Part of a small language model's weights: biases, 144M tokens.
Each number is 128 + 24 x the weight over its row's rms, rounded and kept within 0 to 255. Layers, rows and columns count from 0. Numbers have three digits each. The size before them is the row's rms in percent of the matrix's.

# layer 2 attention value, 128x128, rms 0.0556, rows 36-78, columns 0-63
095:165173110133108155117104137146144111106131140092157138134111129120125135127189081133098138115125113134084110133127095120116121113159126180111125173147139077112127110104148103119126122056133158
094:123112093092075122145095151127158147126147113134165161156143110161086133163108087110125108150105098130164125146168119149144132106132142098119101171109175152162102115141127123149162124129116138
097:111137075128114090097100161116099160140158094169108094124081127103143073123140116167134121148095126127131158141144110162133108110118124143111183140134111137108138118102107129156101140128111127
092:131137171151142112113142145152172133122112127153147147119133171137143114152091117159183127154111124146102173172119129170157086163113125079101177159146131152157130108096175179106095130162192150
105:117144155112127119105103101095155149104159134139136127127110119130142146134150112163090124168145148105119073078071160118162128088112130127131130147127134107102105164104137156142163114107102145
093:109101127127147136160101134119128065120149148127141135082116117114127096137114119106077123091131117133107120120145112094133160129146115113158163174135130154167124145166127146145124123137156086
091:122095155155151087105142183137093125139124153104127132128086117126160159116131149142107103149113115143129114125096135136137114126120110149102103120187171095143146148170107144127142184107113091
102:093150133105125137136137159127128139160139166127145119153149127070123146108136108093127168143109131082158171117162129149105139113151135104118099125121118143140106145153139142126090097122174091
081:118152136121095129143086130115124105134135119117075135114146103133117129089146123109149119084123127111140171141117123146108154137149115126134163140091149125175138124107096128152146132093139139
097:150156132111143143114128151090166086102121111143159084114101145128088099107121125108150120108110122096140118131144136147149115153097115126092138104146101156132121122129119136135157073154133145
088:113146109126162135149157080120125116101145159122102114101129158138146124162113134071103110110154134114119082114130119107131077128140143146118163142086070134126141130093108092120130130116172162
100:108135102113169098102133167104126095152107136183123133110135126093175126136097119099149075064176106151100135050130147094103090137146105101132128121112132112125109138092105091105107112131142196
095:111131102104150105130161120094139148113114151121113119124152137135087149106121123137150155135134144144144145159143109152157167130120170145175142137102139105127113118127151102081155148146164097
098:103098057162143069132129139130141163108139131109123099159146170144123119138108113141139139151161134122153146126112069077149171110084154098136092124126098103107132129164106088124134154146137126
091:116160165135085157104154101127117165117129085186138123149144095103137125086084137136149121118169122155127108156108156117130117120115137145143140079142136104106158102114134107101159099137155135
101:138179118098128135097128124182128107090110118159150112142121112125114130097108094155180123161139093119138127117139169137110106104124082100128137145131148095120100107112171141094115132136145118
098:105130101101145103124103142141120134150152137109112154094124117126146065119099126122138117097166121099133119075105103095199116144137125154129127109125171109141080107118154126125071162131107145
096:129120146156150122145131159115136080134151142097100113091163104143116153165131107149094137127099135157151149118109160194143088156121150089088152136143130096119109132156126076099100128110155138
097:152115115148114210123141126082102127127111173099138150144147162137148167102111114132144155152119111130140136166123153116113147143097152134138122127129113158139121136125153122114155082125174072
101:122112109158110128145103151129128144140081112112129157135127117139138135155053145136126137138102141100113141162119123129115175135138147123157158163137127165130119117159108116117117141149118143
088:098105181066136143090081138138141127083109110136125138149149116132133128093154125155153133119125090114094104094088150113168138080144116168097140098153120112158131116111131131144108108147132114
099:095129163144081099095126146098138121110122125113105115131157114074139131114119131161136106060164161146134075135103090104114151124103102115144145132112139144154140116129099152120121155088135128
096:169130136151100105129099163157138102114167163081089129133148188116113130148136164122101142162097145104134181127129149112111131125109155095127116105123081114162106141113108118115104163100128173
096:141091096106143109119140124128122126146132190115095169085114144111090100133112127136132123135161127099101112119174097125173107146157139145083140109138124119121162146141142122050112101148174104
101:174175138140160130098137155160142113117114125156109122134106123157097190121110151108121154156141103111153131120152123120113128120090108089088105101155118087126125126119130139115126095116123115
099:148096106150145148149130172125167132113099099113109106171116145152137131169166189125120086093149129114143124130112127150120121126146124085119101171138129160104131125153124131138131137127118121
088:134157157142109158127136148142163177117095097108131135109107129150125127101123115092127096180116142130112125106136119125164130152119120100104139116168156090154140121165128086105145163137162077
091:119135126142123097124119118135078114178140157145167116103164075135116134094110101097094151092144119072162183125118114137108143112110150134149115165131089136118110157127141132105152090134128105
110:120133103135132145143147127143116103111125175118173116128133090096156140158169126153119146128119122129120114143114101175126099102121083120105162145139110145191150132172130109136130170106103117
098:124134164148153101110115169086103126127119158124166139136155148108086118142119110121123119156157178109076157133151120135134149085153148138067137180132129159171129151158093116117117125116135124
103:093151141117101133127135124122111126147131122116131148161128125132100106152161092134104124104147139170128105121116118108123111128126134137119175131117110107130140098143098145157088099110126120
107:120128102120175103185134129138106137138058146128108125125088065096131110108111146113131127139135132143143072149120146134159129122103128151187141144117102144104122062137133096125136136120132100
113:122165111154101151107103113128129123106107122147103118135156096124137094136098180098109142153111137116136168135070123117110148120131161143125117143100108091084183121105074147125132120087143094
108:118153156156097112171125110139174153158118126113128108123100173119156100134122119135097140189157174139098118115144105117129116118157123098144156117167150133151094145129094095131140123128145096
106:105123162092111091088151149151107120095101118125115122108138129145127132115141123124134142150136126136128168152119143142110138093150152166163143137121092158100120120204128109062100155128074131
095:101137129120199137118097099084095080124117151114087143108117107140139147139129103156121126128180101109124128179096139072118120148134101141119113134175145128134135133117139135117094128160108091
114:135106086117146168132108107107086151136110106081120112147117137141149171169129125134139151154159131093103094133135110119091125135145155156151114143125138099114139076119176072111162149138088140
108:150112165142099134176108123170138127139103150125138143125107072121150155100112143164135131139134126146147152144111135148161127113127136141147109101117167090120117171102147178135169147161108106
116:108139161124121065164147154099135132131156106157098106140143125106160098119117132132100122180148146097129103178120130126127098099116161104162118107146104172110092104100167095130101136129124145
113:104104152099137132162142115113110129112161118097081134129128184105109133132149099142140136079130097127145118142122153130157123140155159103123141153119150159111146129130116096097082142091147143
101:106124112161128151164102126098139102121125109127175108130121134106107124184123115131132116093137145145114087138148120154126198114121170131122107120100123122110149089153146176152138118132136121
103:096129097144128147131182134121168157145144152140148115110166135135142122141155146153107134161160118062139137094110098163144152107143119131136094082131103147100168159095142193069137156138091109
097:170143096131138150163192118129092135153115121121098111120110159121088070097092137121108147128136152150165136113160110116147100164154124107100149122120104138124117118138152117100100088140128142
# layer 2 attention output (transposed), 128x128, rms 0.0695, rows 36-78, columns 0-63
078:126147120121138128157140116140131103130067089192121130106149151125128179120067140127100136162128139107196151108165161113102130126116135095139120105116124137108119136167132151142154114144095111
090:140137165131194134145144127114054127130110102150078109104119150072127122133111166141161131145132121156113125130079129131140107163145130142147147096139121133084171111093125140129071144146159077
087:157159133120135154147098108156150101129090138096134156149160106165136135147096145148135175090164113128160077107124127089130139149122132154126088129148137103098144130136174092109139100054138134
092:115115123161097136153103144115083116157139139093094139115111114138129142110132107112118100105106150161162109080098104125147146106135123126128113116086173084130124145153114075165140122108107140
091:128162118146104141183105141131106093124129109142161135138159132112138129155131158113155142073111136163112175147125064134131147154097111118124104115144140125149150077122117141131117096149139122
085:120124121136109133147109145124121149138133112162094131145125094163141143150150157120138123171146171135130135112114144144143127124124144117117129131110129089127152118081133120111093169137122148
089:114122094121128128141115092131102131104087135136179110142176062126144138154150160112102168095142140133159122121160119106144164106141124117113157148071088131145085133091126131122133111153136175
097:181132123120113099144109111141129130092137107151117098076140155131113131141169170140158132131102124160129105152089101160131146157110134148125153110110139133105138096071122142097149148117106158
091:157119118086164146190129152124157157149115128160128127080094118145119116116135121146140144159121128146150116090127132104139098145145128106132108092119122147088143172123160127140093143119129137
095:141117145112152115114125153147119126146084129119085170113151146099153158158126142175123142081101132167093119129133115143096146109129170169104105146138167104096105133104168108080128117112148125
085:136152123109113119086139164115142151155099132096147117122125126122125132094129138135119124123110151102097203088151121127089191147111129073121130162140147073109130097130116105148147147107064112
089:145128146051132131105085130102129141127140096094109144144102120106087121130120147161110126120120133110090151152131116124078136151089150135110104124103116136141100144137175127131091132098081071
086:153153126147142097105126150102100104150125131113117138112133197093175091122135096108144126142110132136096111119146136119095098116085125146062155104116158159110129143119090174163085116105097133
095:092152145099096157134145126153081116173117104128091121124094101116137117130152134135113139119126110111102130151120157139147086137114116160153144147124134177170129137123147202137101101155111118
086:163117130153164118163088145138179119135126113072132121144121115135143146180135114100131144163135122150153135075139132113144136162121097110107152127132093156142090151111170105156122152089121166
099:128063127159132100166122130139141153179157115116108124092093149115146112130129165125130135121094124155160129110101102129145120130076206140121097122134153154144154113160122145129135152108125147
083:130098128100135156160167100116150088115110132146150144141083136082106175152131154141131155114092160163108161109121129131121118121086146115146113197129092118094132149119085130133134122107139119
097:146108094108116124100129094097144156125069123135131150148144092138127107108126171147142113125123145090120106121124115048138164105132129164142052135112131146116148144125095149154143136086147190
089:101171110134117047118156136148151190104123111127144073102101109111157101140152119116154096137098139147115099127133125157150118138131095113120134118140134121116112123140112115161117132134130163
085:141136082090132132111077132151098129118140093156125106120118128112101105143166115159102151151132126144142106143161143126154131118143104152123133105117084097129128108114165153143093124086128131
084:088105133141145119166151150124140095137173134084111142092082144132115136128082122100118132136139152178122138141115107173101101117121115101164159163135160107127139126102104102146128158161112154
089:140103154083138163143110102098185120146138125120132133119129095154109140171142135139115119156106138135124164103130181119167140137156101110123103127157117106126134164093151142135152158131148150
086:088124127096148165139174080110124156184105120169129112091154085102121112119141121180111108096161157112087080095123104143137127111161099134114137118111171132119128124149100132126155070151089134
088:111160150108105151104108106113133143111177107153148111144129140120162155135158141130134144117115133152130147094128133121103119098112112096158138162093139121150092122123098150206146144068110160
099:108107127136129147180149094131157187170125142102140126090154158103125093105117125151120095094094158139124134158111142136136121099128126160125118163038159161168110117128154113128109140153162139
085:127118122122094106130119099132088087169127142145182144115118096085076094103125118131099134152114158079136108148131092108134147135103159183121116101149149127140172101119112150142103118123127129
084:130091099169143137125127125105084089124111141160123112109146075158128111135118172150101148139131092125172154142153125149132146121140204168109118152139112168113125091095116175141138128105116148
089:166161131084117179153156120101142137089166159127117131167115114099100103135149152121177124171137112158103136155114119133180125163143126124116176122139157164112128088148116148119103123138096120
118:161147149108127142166116106123089158135117105144107129083082136106132086093082097171106126122152142071158162114128136142143163155135156145166106130105111117137083101130095147109125096137140119
109:126138096158145120102131083151165135122081111094147155118138144148135092117125151115121129107158114118153145085137130099125111132090148147154114134130106103128145096159152113133129115114119112
114:151130138101156114134174136161129165120157146146152125075170159098132114101120143125114111142129105094112110101140120181132145120147096146166107105126149117146135140108151152123085139123126128
108:101126128111097143099147135137134115075139159135140118101131157150141124137150094131158085130129144119096089152119109129133120138171088102109103085148170106132168128122134124151144135162134155
116:113138116068119126171152096101150094124139120105145106123109112145106119149136132128110159113128124142137128138149088123113102144122124134166095120158110182134100145151130090117101084116121101
131:105098113102120082092175143110113113134108143116116156163132133077117066115125108151128105094121117099088106136125141099142133131137146141132100158103132093092124087134128120166089132139179131
119:126104151146177119123123111133128093142097130125130110154166085164125158141145162092140103094126156106150101088135128098154124144118146158105150105105151097158127105108150069156174100115102073
110:124143150131096100169140181178143128123093141141083156098125144133107097128126113124172127159134114140156115077148123149121156135173172128123121078130109130120143126130154060106137129140130113
115:143146150123150101113145103091102154155146137092128167097146116109101114162144183127153096133151137147099136115137157160157126207131133125131154125153151119086140127145078132154138139113133133
099:135183083096129140107110166101121153142138127172090119118087144139111155137102103158114132153137109124098165137099124096107153143140114091126085116126140125118135123131123110152135140139065103
126:109105130108118119086098139105131143062090099152133107147111116150109137100106127140124134060142134135157119108109133122141180139132121150071078115132140167129096080165111134138122172109165117
116:167130158139152158133165149128162156141132141153145163122130115089131122130132151110137135134140135153152127124109148192141110136125137145125104089163125171182116121110130149135104158142136157
104:128116178137134142090137139142142126162175112083114127144133111135124114089135137121184119158134118128104134120105135117119124132168155147113153128124157165110070100121119096055118132112131114
114:155117150089096140122097144116145073153145096139106165112108104126103136132121070118092100121090131157098160140144159148116152154115151126110141141119175162127138132188091155136151136138148138
104:129103164168114079136137136105115126147149108139142107177145128085158130142105117109162071104136076162140113175107163125087110132153053147144109142146095095124191143177135156116129133130150123
# layer 2 attention query, 128x128, rms 0.0564, rows 64-127, columns 0-63
091:112121101158128147150142129111113179157158135110160096134106115138133077125115138104140150132110122162080100151152125093131140125122100132141114163130117132164090123144135141115140137125121141
088:163111137134112118129065103100170106106125138159116139111127110157108135101111135111145126101150129131166151092130117135148107165165122103088135128157140159100199151143112113117145106119119144
097:109129135139117154158107128104147091126107085122153132127082163135124120112120100139156125150144140158121131141163120148137105089138129108149099101131168164120140144152146153095148111121159113
099:136120125107141117130182133128133143124100104142114108140108125157159095112136135119122135125111141161118093154118129100088088102127090165123121114132149093157128129196105116085128122107100077
090:135125159133117146138165113110086114147124152099114139150119140145098136143103160084129114147130158152144138115122157118127140110100057142144131092122146109137155180089157124141112064170178138
101:084122159108144139113177144095151128156107100166108123151148155165131140113106130084142127122126120127136124105118145144132133110146118165136126124159196099150146125121135146138144139167148105
091:170144148128111134127106092105127109156092138131121150112112134186112154144140114111115118160142103109110130122118161170132168127110107113129074151162181097115106134174103126104143153113123114
100:159120147108106115140167103126149131114118128156098139116159111134104168137161144180148134111118092157114078132112139113189150154118124123175093128171100111103163128096118101168150148096094112
107:146124110146131102136138144148106119108083117146158107151126119144154135127086137119139099160153170121163132108127136070142127148161139122167130176143094149135154105112115131107160123126143093
115:159124176109119136150115150151138081098121108142138120133083148132097089125106132140130138131107134160108133110157138140125158122159116087141117125112115128177140121107096100112102130156130132
091:111126121128113164156162156118103112134097129136152112154089165146126107119138110080143068126123116132156132135113105120139110134105113132097137105150178124112147137115115165139127142145138138
098:134165118146110085144115106111103105141127114114086117121142105146118130160105124142138162125100137111158109098157160138122120148129090137146127156105134109151107081140135122123148112144165103
089:090131128102128110151136163182119099089095139139103123099140129145154152088102142139117138135104124084129127113112131155137154166143143129165118116151102143092173106114154166121113123127132105
096:104149148107080130134154148088179112130128119109114197098136106115118145129150126119092150124126172124140102132127081140134132112119135127098145138132095182138123114134125163111125099099120174
096:141118149117140139159135131111109136153134140156046100129139131132154101134128173148071151123095170121089121107145118128122123089142138093155101152147143141140074132144150151103105087169137145
106:151176138109149120128124092138123133099140214140129167101142098140092111144135139140162140174151174115124116121084108111139128072110154139108141083146130112110166163152109129136163110158161145
089:134140134149104115140145113159137078146077115093110135136133151098125179106115165109128150144153144134109148095099099120107079121112115127075124127112137142146094123138124111133094150165136143
103:125152125135127151097154111105096091137096113166088143124147109153120091143136105113139149143126141136131136128159119127137072117145125150106167164164120131111088139173118133131123167130126107
095:144149063144097124121120091146135102097109089157072151134102134168145112143135120153122149124145128154159160104167094134114139173151146151126089124113103108111124172141145127088079094123081130
107:120170129146106127156130139129105106113100130151113170137145134102162117115116131105082114140143178088087140105094120161124094136176143121125152115141136126121086104149139089175170116123135117
111:129111127170104134105093111127114114119105157118117156111127136196082135084110119128111095108121147098110129108123142167108116160095099120121106076162158134127128083125081109113093131152118131
094:123130110073133142131100107135112098114130126161147124149100141117090105121108095092150164130140101113136158149131105185128106129109116182129114121125117151119111185105092134118097126117086118
105:060102123100136122123139145122106131143113142096110123117101144125120114142100110107152137093145130099126131105086130105150123165096122155084198157108174151126115096091160122123133155152110167
097:074136085148121076087136157167113131138181128115127147114123143083099124126165107155115107142141153165133155123108133119134119137126132130158179108120141118089145114158098141121126097118103115
101:138139144139123144141111137134095108130107108139141124135083078094117093104144118099138149154139139168135127157125160123132124108112140107064131084119121142149126113120121117123099141138157131
102:140135134162127141180114118084158168154121140097099137146111143152132122084122127175150109160071112115128114095130134114133153110148113123110177136085124115092194114123155136124136109111156121
104:172130132099109176121107117140154155134192143104117125066131133134111167121130152138140148121178102105130140095150140094140131140112148131129118100134098104157152117111138127111159155076149104
107:133112093098182121094118128151145116189131151091131130140080105134135155121146129144137104112125123116094153149132115110085110124138130160113103115160127122159081071118137115144145107112147138
105:100119142158128119140153124134130121119134142096125165153125155147117087134143155148132096145096135129125102152123146114167148151128087130122158132134119131112122084070133103158093143134161128
114:112160114102115099083142127105123139124109099172121133096179132122079104104125138123117118151099147161153090124152143091167155132101108147119082135173120117128089156131112091134105129138150109
109:176142122110126147163131115150120123130085108103139110135178111108129139092073120104131132072109157104105095115140084124115109086115089097119101130088082128150148106119141111139149143109156133
103:126149110106092120149107101099095125126155123150133111098136121115123107092111160105148120134137093125151159110167155116120161138151120132152143148108138144134142121097110138113103145129168146
096:179144160089138168146097117118099152090101098145103102119110079160169136141118107062158103112147118091150138110181102128179130113111134112140113136110130098141105149118099103135126119114174131
099:138109177129122131081121140106106133148126142142133126135116125132162148142136121129122073137132144144139130110112140151139105120163138131084146126120160136145138115111149120154117153188154144
096:109141084125121126108128145083133142147125164115111127134120105101120113162148139111127122138104192148143148166101087189120124159103108128119114160142132125113158161118161114128119131121093154
097:100075136129138104071136140183127111098130115152139115125098109086141165146149125142107141130121089128141133113132141154131147077151153118097146128120151132153178121169132135165108118117125124
106:175191181131112113154081104093114144121092134118127119088150083125116118111119078111155122143120103136162121156147098151111129124096117132121100149138143128092138106112146164111126137058119152
099:143144185107143112129087105132120144123084148111126126116101146143139115155158135109133083173130179106147134152073132159151137106131128159113099118132164156157190151136150137143133112111109132
095:117106119151111152138109134107098132149085126138106136150131109114128108118126096136115122073112136123113105130156117150173145109122162115119090168129084093165147108128101092080147106096127095
093:148123113127107105136188168163117166167120127122118131125120127135091072141157138121137139190142140138136144124120108111111129103152073147187113122150138105123150134125126122172153139133149111
092:113140126129154136154105124132112095129150147138132066149131102143139160108096123117109134138127124112122149137154086174072121092181133117127115151129111148116151121107146152112153122102118100
102:130160118104142160141130131164183144126104096160120130122115198117109103138148112100089113124088120102110127115142140109103074163113116109135125174136131126092078123123141118131132134159146144
095:130152116124126130109118113140138129125168097128132163142135149106079141104108136136095073138121087140128138093137113107115113104134127103132133102096183141129129101160099133146101170111160102
116:153117141147171117127119163109157123185162152119112120116108115129100108137136098070159144118130119104102108113157142095137131138128136086127157067167089113147113079119134143088095116111123133
103:127105129114093143102120157143122179134131138124074142123098124118128183097094165145103145090134153121168097133123085087158130120128134128103129124128143168141134155133099167141093124152116142
104:075145106173108162160119134121072156136097139101145134120129097150129108136111111113151135123141098157086138170141092127125095138146167113169145124125125107089074137167141152147128108116140132
110:106097110120146115122085155165087179121099150150162139114160119097123127163116077137143120156093135128096120101094155124133146134073113148123144134096104152077140092102130121127118168180118076
105:143097136115141147103147161133153119118149146096140181156089087097167123132114150113115151103141115110108152129116127149131141156137112131180104104100126098098124135126142134135105113079150131
103:138142083109150102122130152097165142106125118105102128110131164069139107114119080155144126121122152132149129079116127089115164122190176133125104110139121107111116105102156125132115123139160094
102:174114146153147107166134091102133117143090109130129114128133166083157137113126102119161095073140101081107145131107135102130118109074143149188136148109102106116094108162113140150157128113165176
092:168158150149112128137121120096098152085096086075113181100134152132098124128144171136122134140161166163132136130142144142119172060131113154144118109116112112154136090111161129145109110128166110
105:142103117123109132103097168109151124125136160155110107109170153087105142125095106110084077109160122118109166101130151137127115147114100152111143135171086124114125159146158090131095109108133158
109:145122114150141150121145127115101138145155157119163146179145109148150195085093107127125136135144107112109171160167174136088128103144137118159103144120144146112129150085100144173139118114117137
096:151089152130134112091118122119156136098195118120126115126085124157122127126148119122110116080100106135105119104152127084138120113147147099138142133106122144122138091112129168128138147123120115
094:099141113070119129111114166214132093133133147158130110099123117152155090123145128138103135111120119153159155118114135115114156119118159114117153156080149099093125077128158137138120131095143102
108:175094119099121113147114129134143096135117188139169104114142106127132121137129165124171132127094119124101137125112145086126120151121160153105170181155150121144124087109151130159089150167176130
104:114118135126124142095127152066152071116144113140134164144148156133145111097081150134134129149111148130101176124092090117103142127130128098128129141098117061114176136149111168134157160139091138
105:092153098130081087117137130121104121148108111132118105167127107148105092129135092173111139150123118105111124112157152144123104133151147138128125117103126088131107101155090104149153165124087160
100:136099183103114114169171108175130146144110139125105170151112161107120097111127122123153114117113112120126139158144155143167093059103145114140101132125128133074123112098128123134082142129112153
096:184128136100135100137133131119100151147114140120130140118155136137097103093147112121135101120165152124108111099093106153188166168128146097137142158109140139104173076162131132139131116152151113
106:116141160133165169154136162162121127090134133130120150124088139149077157099141153108109156113114074111156123128077128167101126103104080187115149125120093130133152093161096154080130120138128093
098:154137104135123148115114119199152133106124103112144105119136124124120160153149145155153140142091142135158181140172102125168084132119120118123118074160109153112133100153129187141142090093154116
101:106095118140179134142121148119144108120129135141130123183148107125119119147129080141116103120160102106116132128135128054101172118153142156132122121143171110072134070162112159151132126120082146
102:152170118131119152092116118134112102160118106152096118134132131165146130126159097140123106104122174130151134150155118115102090162112141156100121137117148125131165093106117134108135106156121152
# layer 2 attention key, 128x128, rms 0.0563, rows 64-127, columns 0-63
111:090119117175141165121120107096118124101148086118125118153162188125106130129148164155123128094144156180111085123131136151110152131128092097112140149131122125102149122087135179126118128151117152
104:099144102121139136194123111153170106130104159119085109142174127102158111085129134126117131110109137096110100156164148134126119135129144168144093081172097148106139111125138116090109125122098102
100:140133105159108082149139130099113085171128143125096133132127121188134161098147085145108141146105082091096122105124152144154137126162134152151125092086124127082151130158169151153122185146164131
098:157146117134151143165135107137120141077110114151137137095151112154122167086150121135148090141110160110083135128112122092112124134130138107152117076123102120134117109062143134101132146135118159
101:161123132083125115158128131122095143143145138108157150127123115118162132091171140132083173137125078112112115136158137151178168135092100085160132093112116141198133162132109165128137164163094169
096:130164122138140117099155130122150123092147119157197125142138160115080133065091162149126155175141116113142164116113137115075131109100158155126105128136141100111147134150133161108123128106161125
094:121160142151136105132159143145123114163140140165122123096133110153125089116142132129116134130148124118084085105087155120132093166142136108174143146107117177106094137119196122116172130152098088
100:138093171130100153160114126139135079122182124135106134149155107132131131151126137132119137138103075151178124068112144165101104145139145163107145098136128158134115093122131090121114101144133151
105:140127103135140114105137135142131149150121096133132123099107119100118149139152095155143119089141148147110131160117125103089085131121157160136150117135160125106125123154128096160103174125098112
110:146117167125090141154159138089120114162117121129126053129133131165124123115134105116106145087075145134070147115145086113151085138109127125112101162129146126113098119128145094187158135166097139
086:139120170126128125092131139150148107073126111124124132100143127144114149100149120147117131161150167128093110186133142127134189124156119143153095137097108103136116143139158143142101114152129115
094:133122140105148141101185119134108176118133116148114139113137144128120132094130131156139109155118081085141154119105133100146158155097109117154108147128191119170134161099157132113090120134104089
098:084200111125124112121144178164135146146169161124154164123110137104081086120126107152169105136138158136136120123186143107115102135126083110140107114138090135116074124160127121154107119155140120
101:100137128104114107097143129099117164123119119158159112098126152135100150165121100152143152125120135127122155097129161118106072145136141128119113164125121151107148118105133143154149108175154091
089:139131158122113164155105185167136156134076163152173176140091158081117161117138139119128130156139105105129153121152141155118108167103123103106099123112137136148156107160154102091149183126104129
100:121118142153119105148147123136134136123186102075137132128110092104170100129161146142083141147116146104158151127170141110083137131109089126135170123111174103129162124146077159143134117135110090
089:114147101119124105156133134150119138105111116161080105122113125153109115145134148168206129114177122152126130167145121153153097108147171129151158144138101186153082154122091143084150133127117137
107:130153166134131069170135159129123094132105119123088153119175116127141178138146087167159151108142098132161134127085146133122115116126155159111142170089137116128126115132132138154123135120111107
094:107081130127112149143112124113139152128146083105109116142144116128121140081201170123124121086133140169143110123139153123113118123113060129103097104153106159138125134123144170131108153121145185
105:132113076106146111112151183138121131107140120110106166124157167147093096144104124132102158153152126170114156162155179119129138127166078158136140114086125122135134116112124163096145164125098125
102:138127161112133127125167169125091107149115146105137133152130145152113106143111168095126135144113111141099141138177143124161101144142107043147093099125174135147076121087108155103139109125137129
091:120134164135143082113092176118103144116135136086106144129156106135120159089146142091159156097113120149086088136096102120139129114161092123165104093146111128109139159083137159135134157117154170
107:128116153129115142087115167149100104127128128157148098090136143128070115100133091162138131150115134121147137178099154107147186087109113093137158161130111117145133135156164156144109121129136132
099:098156128155155093111119165145109141117118096145119117136136156137138087138156106117131130119161122090123131116135133114123097117073126122119132139123136173097115114138091139148104121104063122
103:136144129116081132145153130141135155095122108105129144074164139181119093129086106125125136115136189145075148158120086118135089126117082157095130128123167107156128084131131113193164106115163131
101:157077147139134172108134149121082139088167115153122122142146117137172096127114169147114130146148145098094117172138133138104182095140105169114119145112119151146107106138128110125154080117119139
095:151127126144119089120151139155118102149119161138151149101118079132101127093121125153144116120152102184163138093151106149129180094146162073154167119130101125146129137105158109165117133120153128
107:101156131123135095138157141072180097103104101179128133107175143133097149119102131149129140114115133136141130124139063148139152141139110130117092114115153150131126163133140135141142124128116099
110:116165088137106142132144106107086121110136125146135125135127126077175116140138107148135150142125126111173122122115143174111132134152143145123135144133157154146113132135133125121176144137085118
118:086109136105093139141093141127089119140162144117158180113114112101189184108124136104160110144083108143123160113099125139130082121132096146156130135136118102121140098128123145088124107162099123
106:143119115084146113117125119114102146186123110161143087117086113130120153125128111170108123136137073163114104184110103139140103120115143090107106144128120130143109146135137158130158132141145091
106:102146167097141163129152135149102168132144120116164148131128138132114090107106105116141119108143085083090154110160110091118091168139130132166107125187160144120138158159100115134117122126200119
093:143137093148131113115176110115177128145113169132118128092115115084116153147118129155118106141140126127129113094155115139089095136130159132092113122115105143181126151128156112139126159150135118
101:177160135151095091144153092111158140116123138110104109133135124102091134097116117156165132090114108111125077069159132101146133177121174119117150117145128136139144113121103154148111127108090133
098:122137120096153123153100106113120108137113087129131091119122139144123127096080191135150163119142145112143133147162147110131120095082161124147083095089116144135145141140140121118119132121160126
091:150111111190120137102128156102141141144119121106122162143157160161103141114128148087134112166069133093079149120107096111120134178096104152147156157120102117081125114075111136101128124145101115
100:090164149133121132117135106151113097127144172114104137115188085118142136127107104113131143153141157130084107125107150144089078142134142172152122125111107127103153128142160107109178132120160103
103:134144142127176104110088168128135155119098133077115112091112110124145121110145107065156167135136125133104148134128154076093145134140079140128120081073104116148108119151126127132140112167173153
087:154101113131126127139104108127136106135091124133116103117086149157157126151079115129126124157081110128124124117108127099125132147136137165130143153117169136174154162106118095183135098121118122
100:164126197137107140144142116117133121146116107086161119108175118129139165111162098143121167111136106159139136124166127108183118144113124139156114170137094136099069095098138115111101135132111078
098:141165102139131142125155180114165133170115139082117125128132169132081084103085137115143152089103145111110090127189098102137095127130120151107139114145158166125117119128150137140150130149167139
109:112097133121097100128150162126140115081129083183128105135130109123146131147138133111059109121107108106118132095115167134131176138166148128148086148104165129155114153148139143092125158146090096
100:094149133130122136126186138105100119157101102109141108081158163113152150142146119175118119124141083094082142134157125144134100114150138131128123115128158114090135097168080104109111115125148144
119:121137128146147131072171109116108120088098143153122136120160157130126129093094150161117126108125145101168155104144148138103126151127122106081083121125134121112130121157116145153132139159104150
102:157146148186125180102097148110150109133095117123144112142137137144165130145161134169153152138132123185124194113109117137081109121096130103104112165146149127115168121115142113143132121140122160
098:116115140125102135162082131152151090134081134152118160119128174147097111114099106143137146148161148165129105142139155161134122102146178166133147101097111125101125136103113146135157091119094125
104:137101134145133091150145127118108119140178104126099152130146105069134126157161115155115126106074152167152136131137115119169153135144135115122139156172178105101141139157097079134110048127154122
098:101129124128128134126148102156178086132136110135150124148118124166108116156171079102115155136131132142126131141117110138129136126108153131112122135149121080094163165135142178150108093128107179
105:154113154140160132173118112096111122162108120152104115133111125105157123110164133094111117130158142094109151111094116150164126142136130122161104104176149093113143137139133131132097087072118117
097:093097109141135161134121094119145122124102073163106143114116136119153126146100128135159134160123159119126140125140077143146155173138161139144186129106128143155081177157168142104141128148112124
097:141096143139122141080128102111109141143169090116183138099114094111150137119165127076114112189159107169079167158126096153128121128143113146176126122126149144121114112109149141147129148130126123
104:101142087145129147135131138105183128108131124144141165124105166133088124114122192169112134111102112125128145111150125093102120161163147140152154152134107127128091128163153165143090124095094099
101:111173067096145132119140123111151090135097140136108120144141122131111080119116102132135135159129137166107092146126098129148109146118139113143142137169116131129122156149104138129136098118145139
096:144100128136115137137118139114119119159131117162128109123123139118132129126120125133152110083097146089094147095125123147142152161114186163093124110108105125079144121123138127143142091134142148
092:085124134145107113138152132161151091143128094115145158095143152123123109100127101144129141144143107103175155110151140081157112088109113172129115099153074152121098136127104111137097110130159106
109:123097168109154110104154153115135142145098132083144152129124146083146099123096116141111122099100123138117143148133096149162105117090148152134193115096105083176135145164106090138141160129116131
102:186181139100179142122126133151126093141165108126107129095110116173111091173116150102146119104139139117097141106174120151115168085119143128078113142138133146118113149188099149118136159087110152
101:100091104135161142155184141144113086132135109177153110124153157132116127101130130101146111162150118128172140130143107135094138140134126126100093119118129084098132120136149135118136123120136158
098:127111147134133110165095199118126121145126121153109114120123112175150157084126111141154150154111154145129104146136103177152102147141160174150108150129107084126125113154105091113115123139138123
091:157051173129130130093154137119150137139110155080150140140129101127186115165171126155099131181131115109131113133141125112118110127121129130128086158155153134152124126178162128105160126130110097
105:105154187126111114122085099153121098116134142168148093131193130127102099155137140106126118147110078150110116107138167134126143105135138148152121118138140133131125113128112128107152115143132106
101:132125104134156112154105137124127135132135120083106145107131124154170132101118114128159117127150159167151151185156148121161164118096094098126142103104124131171158142077113104108092132134157138
097:098118101153149126138105157128147134107123113142131118156133093105150125143114149125136122150124134113081145161095126148115151118112106129169165120142117156137125104147142086112099113120153091
105:139085128134138151165156155154105139056142130152122126152150095137129176123102141089162122090161137149128122137132094118158116070135112137129159107119068134138122112091141118124086170137099169